From a checkpoint of a small transformer trained on Wikipedia: a variant of SOAP for these matrices, 3192 steps.
Each number is 128 + 24 x the weight over its row's rms, rounded and kept within 0 to 255. Layers, rows and columns count from 0. Numbers have three digits each. The size before them is the row's rms in percent of the matrix's.

# layer 2 MLP down, 160x448, rms 0.0781, rows 0-159, columns 0-63
100:147159151115117101133130103159150140112127144130155106124159133118156150119129126116107076168072144090112133077101154116139114093122100112097130119117167129106123152099102105071133098151104113
110:124121102101135121117118130126112077133145147119124118124149141100136127163089116095142152107114118136069152122140141169134119080113132125112111130087131083155157111121161100154116161113114137
102:124161126124117132120134146083157121150158141144137146108114075112091102113098137162095133163108133120162149140147122105136116111114132130146148156137142160129088132111105165148106107118132171
098:123152141103174148133132152113103140117128187095178147161130109141126150108120119117161144114113096074097166159168131142113126110147153143124138151123162136128148177148156172129121108143119134
110:148142152085155156076134131134144119102125126134058079115133195118100075126121132098136120088109116141086138104110131105141155168101129148133124117091154160086120142144116118096119091133115165
094:109112162134133123132139133133120116146104153166122090141112120128133129140093101119125135119138101115144119119160124118111155193160099144127099110155122158093127098128106113142161165138141102
094:100083100104146141102122119126120151144094148111088139120115115115095115147089173130142136143130139119119123109115136108147122131145139075127124119181167142135104116136122110126154144123121162
092:098132075149147098159130142101102164160163144148138164135139106138120130099145122112169097090099092147085132121127138070148195137147149119132107130126139099089102130080135150136149090152147119
089:120111148116134124126145129127138189113139114183150126158149098129122109057102145157141166100158090131149106101121148137134137134192135082112139135131107118135163154146120155145140131134121131
091:112190153102124122129150159109113140123147144110122130142106106183139145139106124134123109152147122120116158099155158099073088128128087174157127155089119127163122114127144150090096132149139139
104:095128132150093100109143124133106154152130117142135122180132129131143153134110143114134121165126139126121135134143103146146118138128147110117076082113109131138105127127083131111082144093173167
097:153097130117169100079084088151145122167129154161147098143120148161126102145140150124148081139127173127133105115136092137136129140131157102144081102143140150139094151165104145143127136141111098
101:142110135134110126142140111108164125087166154097182139164117145111129176146161131136122205135149134151149135178140137159141131114158131128141105103085152175120101170147126121118103151111122149
098:135142080127139127115131146110098111158150126143140160115117109186118117147123103165118088161131211135149105113124081154114111112093126170185113154141120116137107140144168115116140094119039156
098:106153120120176105201115145112117113152130152138095129150109112113116110110126119175120174155137161109098135152091137124095090132099147120128120125130103124118134160133136163100109186072203152
098:115150148119142094113153107141137129116149157116151092133073132093130129135128129142126127139102122107100154146123078128093107125075119106110128116153101119129124122101099127113124100128127091
107:148094152135078143083107120150158116110109122090121126112103106131137148159090153128141139176136153129170131180130120129117120139087156115128108088073137150145114133063143125134145130121148129
107:138112107146138124122133118154111120083138161102147116097145106194134150119130129156114147128157122133105100118104149141160164189148110117110114144129091137153120106121131144121146139126096090
102:123166152173126116101124144117136140140090124121120142128121136129125146131165139105114063131102156129173104080122096151136123179148145132146153135139142136124130134133164085132123123139089118
092:167124157150129140124142096130140103105157144168138102101092156148136148151163143127106143133129164130129086118151109126133082156097133127143115113108109130120141139090112114098121153126092153
094:147137134110065129115190144142093108126175122086135166157151143134125163127139155129146152144106134176102137099168113112109138126163158134112159102157175173150095150120176117116126091158137081
100:123141092150126184089131125135141144112111128163131139119130094119121105153128134153150170127167138107106134107105098124106100138160129163121114174128116115096162134111130075123143146131110144
092:081105100162138158127117135109104106119137110123126129138178146175161110131101103080110110103125087138104134144125157105144147158097070132141095140085122094110155154142119126104159141163117172
188:134129160111160100130128162125118172095123122132159188126175153160145161151181115140124128103132112149123163159147160107117155102143093126132145087115149138141111130148123109113120155107095134
097:145140109084136129174125116155114149134127095099109133131143156130114131105157138129136120124133138100088131080179157123130097136135130150154130118126178144132134150136115087110125105115121141
092:172106115183073107115105141118093150100170142166110146139090142140159113072129098138129157091121134137167102122107138129136098138122141146134141107130121124118125176092149130121147157138168132
097:140128171144127137094097109166114117122153117159111152137154176133101153131145138130094117084089158118092082143110126139142154116127136157114139108134144099123139103165147143118124126173142132
096:096139181137118129107117103114114133140123138141113147133138086138107069120099157157122126147094148094174087128097099125106124096163147134148096122108107136094102136145135125157111144121132099
089:107152100154165140107087093132148133117090211126147117136115120135106115124125156065133125188132149171129110148102151141114139111132114075091138117124150116149141129102128114147110136131092149
095:131112126143113121108135133159116099132175140104150136124152123135082125149140157130155117156114114113122171122113191116135133097134095149132127130083141130130166170107146107131127136091152129
097:182083126139133167168122118153130121118158118168160139109091117111130124133156167138140106119115134104105132119112188100154150132164106188139103103115108147134121168136136155070142095131110126
106:142151170154135153141135116137106055105151052170117121155141161100132122112166122188137117108144104117149133071114123135129128112083162164135102088110137112146119116125137147105168109089162105
101:103163135124147155144118166119114121130108121131132103164127156155153122133091127138113135079110106140140147130128144150081089096120109100104116138121136185158134133152145124143120162103125099
104:132141107123127156103115137126136110181125111092185163164164145137102118089169138145142102107168101119100137137107088135128133175138122153131144172157100098119129122121089110132106183130129110
095:126130150089157152116139140112105159145142163108142149133082135136152123123099148117165134085110110134111152151127184137145123135110148098149076129152112108114125128125079129140087152103136106
099:087124083098177137114084105133152078113108135196137105150198094143129145131099179149130112122086154149125140144091128157122134099105120165120136179143104074150123137108126129128102125156108116
095:161090104130114120129132160130123116142112092116122142105094136111135121102132090112156147161107147116135120125116118141152144148117121092131142132098066086084095145123105087105104076084085086
091:128112118114154147114113112121153125133133139143120121121090159128137136158166095132132150071143095121145167095145161162163161143136158169160140144125132131133118111148126127140092103160128163
099:160138154093153119133189132112132130108106141108138128125106133114173160103146151108078109130096131094129137141156103121100149070142104107101104113145134096139125086103175161117129163160123131
098:120139148112105159134111141083136125124071140127093109154080127186132145159110103125150118138144119108186116161140133194139111125121084154150109146142100134139119093091115197109179112096151121
094:114109165111167114134120131103136110123106133147104132159114141102166112142130104141182142172111137105103108111120160099137130136156166136089166143112125087106104111106115151147100115164101135
093:123159160115118127145133120131129133109121107164094118153165131143044133111161112172112116119095095145111108128119150130107116108150105126167118119144097125115132135158139083107187140116114127
100:109117126166142155138116118148129121153114126176160134144102166102099170131138117135102159121132137106115136161128187135153170111126071146144122161134179104092134195129139126100144081074127153
101:089173156127128113142138172092134161105133186103106116171157163112117130115137119117144113107128122124155115174104111168109110105134115119129080124116153165132161116143118164169143138134129100
099:148091106080166136094066111143123117107168136120152156146166137107145145153177170125118100113113125131148116125146169116152147111157152130124124134099089106115147132115131125113131144158087168
098:137096122153151131117116127145138134088110138146172138105131138139119150125124143135119120123153115117098112129112126183133134129140193089096127130179126102142125095156136120156089138119148105
098:106150106113100119144136141124140133168118112150090111108123132150060114083123136118118095124178105109132109131079153108145108116102107096132090120111138167094140126113110150096175127088126160
100:126113129130089131105147133164104080135122128129166101077162125119126147109148148166113137109153113123169131111131134104152130123084152128125168134142116129132086133125192144125112139118117160
103:169137131187129153106165136118128117133121157165086096079157130127104100129086148107125115116140103135143135108118145160135150131182087128110146139094179172131141129133112115167149107115147097
152:103094128126119127126164096164155138134124120125108108136147099150109095112105122150125146107111144145153112091117122150067152091096146148157131105145120112124175110177109099114110174153101135
103:116095130112124100139120111146148109130135120134112076112135124139099124120129140137170125118147105153085124149152130090150189145136158142124128108121152120159123165127150112076127106132135109
096:160092097103149153154155096142128151183126112096127164153134124158143145101113136107109115127125133146126128119122190139130121129087087137128164143121117066093135162125160122112158096139088183
095:132177164126115119135114125124120133137100149115130123141132106133100174077152097121124120166142084102111115113121166119145153106105152138104115130138099113128111141130135122162116117138141193
107:145118076140121163181139139119124156098117148098117155134130101122142112141125098097133135122115110138118170130110117079138137110153157123118209104105126151114130097138083127155104121147134114
089:156098097130122163115172128152139142123124142152141140142130137147128147155149140134157169105127161157111115072130114152106144111122127088161135163136125156137132155108119100126121147156113066
099:136152136147136065149130128114159072108140112096136128121135141081133127162137159127114135141141090139152147118136137106136140131132082160132171141116102113135092137108120135153142159132101139
098:148120147136099122128159149106183163120118134174111146108125120162129107116101136139129145134120168129126123134137112131123125169121156121132152122120129176117132150161137120105135149115124125
094:095133103147120112141140120131101157164108146126121142126101120142139142162113100113124145135120132162130099106161141104108144137120166136153123100153146143131122088111118151158167079145153067
096:159141122118125150142120113128123129146170107138137142143133111150137117161143093103145138175147102110092123123125116121118095127134144163166076148091161091149126134122129121127148139090119140
089:158139119117107107141122131100125147114168119134108163196166060103128162120164102132148148149093129144151159133093128145088114162080165100141156137120105142123123137131103180113124145160163153
099:152146084118094146131094139141098094128140141151097148165137112133142127133155114139137161081119119156139138116086111148079089153130153127088125081145141164078166124122116163139100093132124150
104:139152114112123117062130137120115102138138156138133139086107182118199151095129115113092118111108134108157134148110182148126128120132110157124126129139147144124126097103153136107119126096112118
102:139163097149129129126103117128104132148077135129146077084102120113088157144099158123115159136080165130119121124098130119140126102143130117120133098150121118099163147105119124115118126102101080
097:141108129127172102123075123108093174135178136150133123118109175130147121163142137128088154064103091114121136101102125126157159157073081084171149146109147158124137134124125161110109130142076111
098:174142116115030129173146136072131140141097153172094105160145092159120113122144118135132124125084108106100149159153106124128179185140166162133128148128146144152139092132157117113159120144154141
097:163118121116119127150129127131156108110089122115120157143159139111130114114118142156153144104080121049115105102108174149154127130120136122116151156100112101127128105146106116102135102111132079
098:100141121080110104125120140131107156151156102126134109122110106162071138127143136134082108123144149104084110152109163129140167088079115106075127108115147083120120142137128121111111178103112085
105:096137095098138101157146142146126093126146144141151089141146174136120166161137138171102112121110101132147099129096134105130139123058145151116112117096142101137131131113096142123135113094083125
095:141106140162119145188148139121103146134108166111137110170152154142120137129099091125127137139100096119109145059140099128157132152101117103133125138129108088113128179083121134153158109062145137
094:121166134140123124155144123111077101122138091079139117093126115109150123146117114131173078140145150116078132115132105084133101112123093140150116114107096131118128134081115097098149143141137109
102:138148109121095111148114137086155090086131149135148124131134125125123114157142147096113131175163115099146118103121121110123146131110147123112166138110148128104154121166143090126127133120132143
100:122083131136153119108146141165158111097117118127145127120149137108124186135136134147105131170088151137103148127108099149139145085134092132155166174152126114084126111123142117111123178087126152
096:109088098110061135138155125121132104109121137118128117123135122105099130091148147130091160162094180092192101091108154169150114113100136108079089088160121117137144151138153102133133114138079119
098:121142141109121101119176138116127143120129144149148118107142106100140114147137115127128117101147121091121088150148147125135118077144112076168128108128148126136142142141062063092082120118147122
091:127115160119102076117090117099070111164140126130123140090105137122134130148152108113119120118127153135139091088155160118127095105092108144135109124123132130174132136153135109139127142128124156
091:167169113169138134152120143145134090123192177129115142126137122157087098127136117157169116152106104117134118133120105129107149158087170161132108161127114116085158130164154094130108161135186152
103:170102123154139168115156116137169081123115137121115162156142143133137135149149115111128188129094139135159118120126144098122130114105110138160138151113159134086094150165170122129099135110139097
107:138089118105121136150105088163157151100127106148138111125166127112138155106126085134164125124151129163112130168146118158095152100101173112093133109098114128138134135141130146112113113125190140
092:154127145174168139109138142179132137124167144082128126097152124134155108098122099126109119093138133109169122117138126152130121131050087112107141141148146138127154152083141154159119178131120126
094:123109144136126114153126144173122095132114137171117104135199068108109095114107126148132139164130123120118134120149155102145115176105119120147139135112138171123117093106080141130152108152171164
093:113116122143139134165123143098132142126118126140111179099119148132140109109099146074123151101095141134130144140137120112125146148117128107124112156091189102160147163109099113169133159130098129
090:111134101085113119080156125152080134133082114115148167124110084141143099117152136082103132167086163132137151096109138142152117155179152134134155137129152123135084144075101176168114152142118092
098:115123138117115183072100148115085132189128134151123167126079160109116126124103102112157101112105108129147164133126143120141105152134157117126099127080146168142101106145129163149084125136103141
112:139099119098162124131177149127102177117115143151149139143117146132108159136174105115103123143108096075135121083107131101110137115130194113161133146139148133150140124144148123093104121148080144
104:086152144142140088136155126118101111084055130149089122157126090125152116160133079188111158071101108160151092117123113149152151129132114132110125112128131132117170124140151138166166144114152103
094:083134106091138103087089152140120170100123133165136152081113148128146134131127130094149116118136098165104165113101128125134109122103130127119150107124167135132155131155142102099125146143169091
096:153114119116104144128100121139106128131132144159172107094155109137147131088129151106151123131110103127122120111138111142126148107143129060090132143140107104100091090133093157164116099115107128
099:126101134158120132143111161098145138128181123166078138098119145136149105102107165137149114169095120085133155114131111117116147143203109183112107101142128114119088110145070161125148159119130142
085:127096134117155131111111116108188101169095125072142164163124111114089129100141154118106141130149136154145105122129100121145151113154150107044105109105138113088133102139115147194134136099124119
101:176150107081122120091137114153119125108120113127135130100176104129104111114119120143130146139135098132169093140126115167127196142099140146140138088090133109065128152107137133117153117107166131
097:124127121084144157135142126139114162129134146149140142131105143117086123126144128139138131113115128139149097144127129130163170133097133131133121121080114105119135127105121099136149141152128157
092:125139139131162121116071129146088158164121153112099109105128129132147095068128126170124136117154168152138140105093130135070140153131113119196154163126116090097111120106123108207139141130096085
101:118129131109158161179160102142136153142107116107098167143110170104080156127101106122127105174156126126113126148149095162166145175150164124103133151160162091115085130119150140121129136141097099
098:116122155121142100138093086161081100118137140147118115138150118163174111147104125169128104146133115148174110125146114109123122096146077122117097089156120127148166160143151098142122161137090155
098:146123119096152152077144137142107129076103141155119117119123159108092116116105102127155099120107116132137149135069106112108142127094124099150144163124137174150090082139119097137139140147102094
101:152129176124152144129115111176152120151092123102095161105162150104148083129138125084096134160104124118140142134148109135143165071136105106137105126112167159117125148119149151118144148105145125
098:086149119110122117123144125142151126156163124111091146079100147162156108101111159084136124111080079110153136172113138154140150103105126104090107140118137111133120113117125115151105130151078098
097:133123113124159130116126085148148108132125146162080148131165126101079097144078168144115158095130120112139123104152090170113114141161101151124140092184127145151128139117148138092120145131115119
094:135111113138159134134105097158110120124134143124107126130140138126109113125091199157166130104099151136131128102175135163107173154155086097098134109102127127135141109128142151121122136111115145
103:133149166098102148064101103111148129146112148121132094131111099097104111112107134156136101146154125120144106090074124109137091118107147146113128105160114172163192086123151145106127124135102147
097:095155126122088097160116121091125134110135190148090087144157147143092110131130121147119144163108121171132137127157079066133102129147132110154115140144106156145141128149097127141076132119152111
099:146160116087094174130091124137097096132144114068126135132097105138123156139101094145118106107126123111134120186139098183122102150121133128126124121148152137166139154118080158140119119132137139
101:115080136090117133150148096096146143117179121152139134153093098097141127107145110133053154089108127146132125145154103122147139143173146135087142107128113147146127102143123080114143131125120106
093:144109067122101118116147122092134151092119097081123168123107120121122129108114124155111098126151112117136136162137131151128140132135127096136115117147150158132113169102128145113090148129120108
095:165162142101137112156195126136164128129174127130155092137087097114134156067139142122153138148131118128126123134144140119143104102165107136088137102131149123088096122123114080132139112144103114
094:155172127142132131125127140108210128135162133100152173132133123135139151135120137122126188141114126140148140076109090095117129135182133128104145093136138122152146150121120097115131150108130132
089:098115149129144119119099116102115146153161135127123106091128125128155150164145136148133116086156185187110117109119161098096137140104123126178121160103133152165155119148089089148154142106144069
092:138127110093150156081188103111127175116150113147142133118112144149125132125126102124144132160132113139135174122164127160117140141075138119093093125147120142150104089078095155131144173115136155
092:129153114123143123108135158097105156090110120123103129139140109138143125124128113097144092150100123175135142153092174112164106140128146149159170151112144166094115136092121135159160153125141099
104:155107144122084140124126104109181067142167158125156110127150147121096144118141117130148126140101116099133140182090101171096106173162140084120070093148121153128131104123094086128125143098084128
085:123119131155130097151135134127129092116171138149100159133142092169098143119146137162114103121064131166112113156123130135099114104129124114137150160114140167114164119144116129097121136132119118
097:111101054087119127118097101136102190143146171168124121133115123088092109132112159095113132141121105139111115085137038119151143116075133136143088158075147126119165092167123122140141115117121145
101:115112146182105130155185124086135118144135158126121174124099087141104134143130139120131122148091148156162105142133160190134170129124115131170088160116162084127136114163157101125169082112115103
101:123130144132162150125126155108123129125114139124144101112114130133119136119113099150157127116129154142088140107141090106098125126125111143112150149086118160110165110120112113131118145116103107
093:193099122121161118127167098139113121078098137123130146149153147127136117137101159127151128151123160115143108146135125167117117132182145158096074091146124113120156151135101124141125131141095130
097:132179142105091151084180164121130171147142123150147096095121133196100161135122136123131121116149089100097174188137121150147154126120116133072109111121157153130102130112090128121139159142154138
091:124155153116108095110160160139159102109117103177108076104135122099166072120123111153159153194164112135148124166153120121130165108130121089182157153148120088129080116113123139144120107155151085
093:097160114108147137113117126106088113131125102120113116143090135115174121130134109145155112115105141109102137134114106146145166127127190141093141127131103169112117117159172159167108132141179130
115:139140115058128175102123119164128165172125106134108082103099112111137144128103162088108085170116151123102144155097154125125123133131126146116124107134095136137118077164112097116110139125157093
094:137095089141117123120145139193146124115144113130129118150110128120134128143126141129128102117085104129123130129102135120114111082152164126129125148124124057153103159134106121135166119170145144
095:111103125110116097083092148141118127138151066118166152152125152140113170157105106118145090120108157168135102153075108139117120120106126133151133109108154140127072118134137161112135113109125126
102:168097155139130112159076127081154149086110148134071116099133087145101085147126129094149135146122154101107089135150105161078115113086164160145113153112164165132123124152113171187108078135130128
096:115173178097153125115172119141150140095144112144136137134124186130119162115159147137085125111119129116130171137125116085102148110146114138106170124121147094121170111167102076128110145127113143
090:106146147093113144132119121096119116116197114139048138123156126154090128138141140105115112131127134117162108136135068092107103132125167131131090154120115099125116089095137109185108145136079141
096:137120117116174115165110120148098130124109149124131177100130133106130160139135095121150131120126145108145162115098125097124127113109128084108102103136131150100119136132106129130137113138104106
099:163126130145168126102054123096171154132104149114110131134145140116105105159106149129134141162140155123137121129124119134155123125107150148182154131086146134135089169165150147131124110140167134
094:072124126111143108182139093072119115100103094133120126127116159165101114117119117122140156123078121145150118110112102109126157152107154135109127104089133135149138098141178145110154134098127148
096:117124129116134087153124131155168096096104131114117097152141165165162130118137078121149104114098084190124160137118075120133096091141155096145136171111108116114131137155116119141166119121135137
096:126150134168129127132102138118094116134150128135153144148104169142137154132095156136121097110113122101170151120085105111086139095145084089102130103158146156136098122093157083140132185163105157
109:123129136100168141128140118134110116070138118141126147148145108100131088125072140112177058160163132132125122160132152116129131125140091157148124139148114170128089117126095180106163133126152139
097:153142094095111145141116096134133118120150120152133118107090163106095102169117101119132121126139150130118122114146161125116128082120131126147113066093156166125107152145120146121111155097137154
128:127087096114115096126159161144098164142126083171147107135175186139113153125092128159090113085124107169132166126167121152071128151173123089165131160148129114106135102159098141122101141158119151
117:115102162109125120138144147101153120113153127155139146144146159115139178129176137177097109125109104147147135141190120151109089140159172132115134105134124153167149087159117082105124127107089119
097:093147123141139105147119144138065111145076124139148125156136107137130076181117156135126119101115126112109150117164168093146137129108123138092131135128102103122153138124134146123165101107145115
094:160141076153110152102121124108128133121153138103135129142073067138114155102116119156138146157119127146133145124138136137132100088132124123151116117116077133139145104103182131155138147105168158
103:114162160163138146115124125130144126120130150100080136130134108124093105131138114106148119125133148136141112163160131127114129089082119124155110166150121130088115155095191105146112183105110142
095:132062130127074151093119141123095103129090174137163101160129173166171165147095124110070124085103100127194124145141110145129115124109117089109124133093101151106119088162123065110129101107097116
095:143131107166110104105116144100128117111145110135098097103118121093109093132106124120086121105132146116130139121173147125131160146121085128155144119139097124115121142141109125095121118116144134
098:156138114109132134109142106126131140124121131162109141140145088131102111128132121130149115150107146125135059127153136124172120145145121128119071141154156093097099152137164115140172098097143118
102:118102118149139145110143129103128135142092161111066090118122130102144090092130155142118106148102144113144169143150152158134133138143173153125115123127118127124131145093134126127113090128080201
098:117134156161094110147164142179158103131107126096149127151128132151116115147134113113143117127175121149176166142120137135130074109145141121121163119128156144107092161112118131146150114106110091
096:103172088169067081144159154149117134121138124148133147162127141118152096096123123179130109157164081151171167158112133098106144099117142120102097119151175165091131126044135209142097121144116156
099:150202125099132138103141090105155167162146168116092102105104139138172099080118140103127105141132136096149121139062113102125119089130142151114160149152093134145145119154123135117116131121141103
095:113131132127136108145092125154098142127128196095093124124168138147110103098135135132110165102157136114072132135150110167154145101136120143100071108124122142161182115135116118132127116103138086
132:122135129118122120156113091156118080115096130112159119135123146119106154149133108129120144145123193106109075082133146133123146109137113130149120109132148113120131130118139118161124072149118132
101:111124129087186114133149132130112107171088111146159126110139107092135138126107115144131109130174148112107134123081125155123134122099105141109126118131132138133160144092104131118091139167142148
089:163127079179088135133105133130119143138165145108100102160095103150118077135136121097166121110143107091180153115135127081132139109155136168163120102109155153129139143103157156158149105162158117
101:147148140168142139104141134136105132115158105156097122138146112132093143179171095130151093147111170153113115101145153204089135128085103126130121122142121104131117157128152145096128122174116145
141:180162111147117123135137099132137159168114167083115127106102151139122134122091173128158151116125161079095097113104114123102088142094133106152131134159169152098099125117151122186123149147138135
096:109153125109131125091142133140150084089088104116101112161163155135130132123084102132102094078091127176144119160135138162122114178111106135145135168099153101092122149115112097091182107118162133
102:111114133155102116116180116151097116137125116160121140119131130082068119160127106147108144137153141126106086104159136095143146141160092145158082125110158087193113158103137067092214123152128151
099:129127099099134110135116132156132121142107136113112119091126071138116115138139134107150113095111145126103146151123159146172122108130104095165186131168145112124160090076175142174123143174145153
122:139114110133108105160134105140126148090176132112155122129094131117134155125146112122088059161128129148113108124162136127136152072130104142125111131124125112128139136148139129109102103106121135
098:109140143119103156180146152165117100084136118135134137145180137132120148133112154134144105063127045154111126115143108131123133130185137109157143160146137099136112075181127131141129155110107105
099:125133118156128114130098078096126117119170134121155148095107151115100147115126151135122125136155157097107082139142119137111158067082172135128148095125151097136093129126125118166131141150109131
095:082167149166157104133130161116146122112114107127143146092090154121158121161109146126125101131146133120147164111141148153168160142080096173124095140118121104128127177127093138106132123101098120
096:144129127146161134141106143142130127181145177158122098108131098115123135116124181153127132146104105177117125086109119150138131085142161152168146114116094110169161082152177129138147117119136101
098:111130086135143147144099139118083121130176158159104137161106116159144115171105111106160101111134102166132100128107121122083115167117118068162083124095134132132136153125148096120159147103127132
107:126116150177158169157116108117158160132078136141115125072123098119092140159119109115137096154096113120113091094179131118137120103130094162097132135140144101161142128125135117124172115112111145
090:112104067153130129175161132129141085121133133144188099167116163133114131124139117093095134141150143199105124154110162110129114115074131113088122120097109118131105152154127132097113137164148151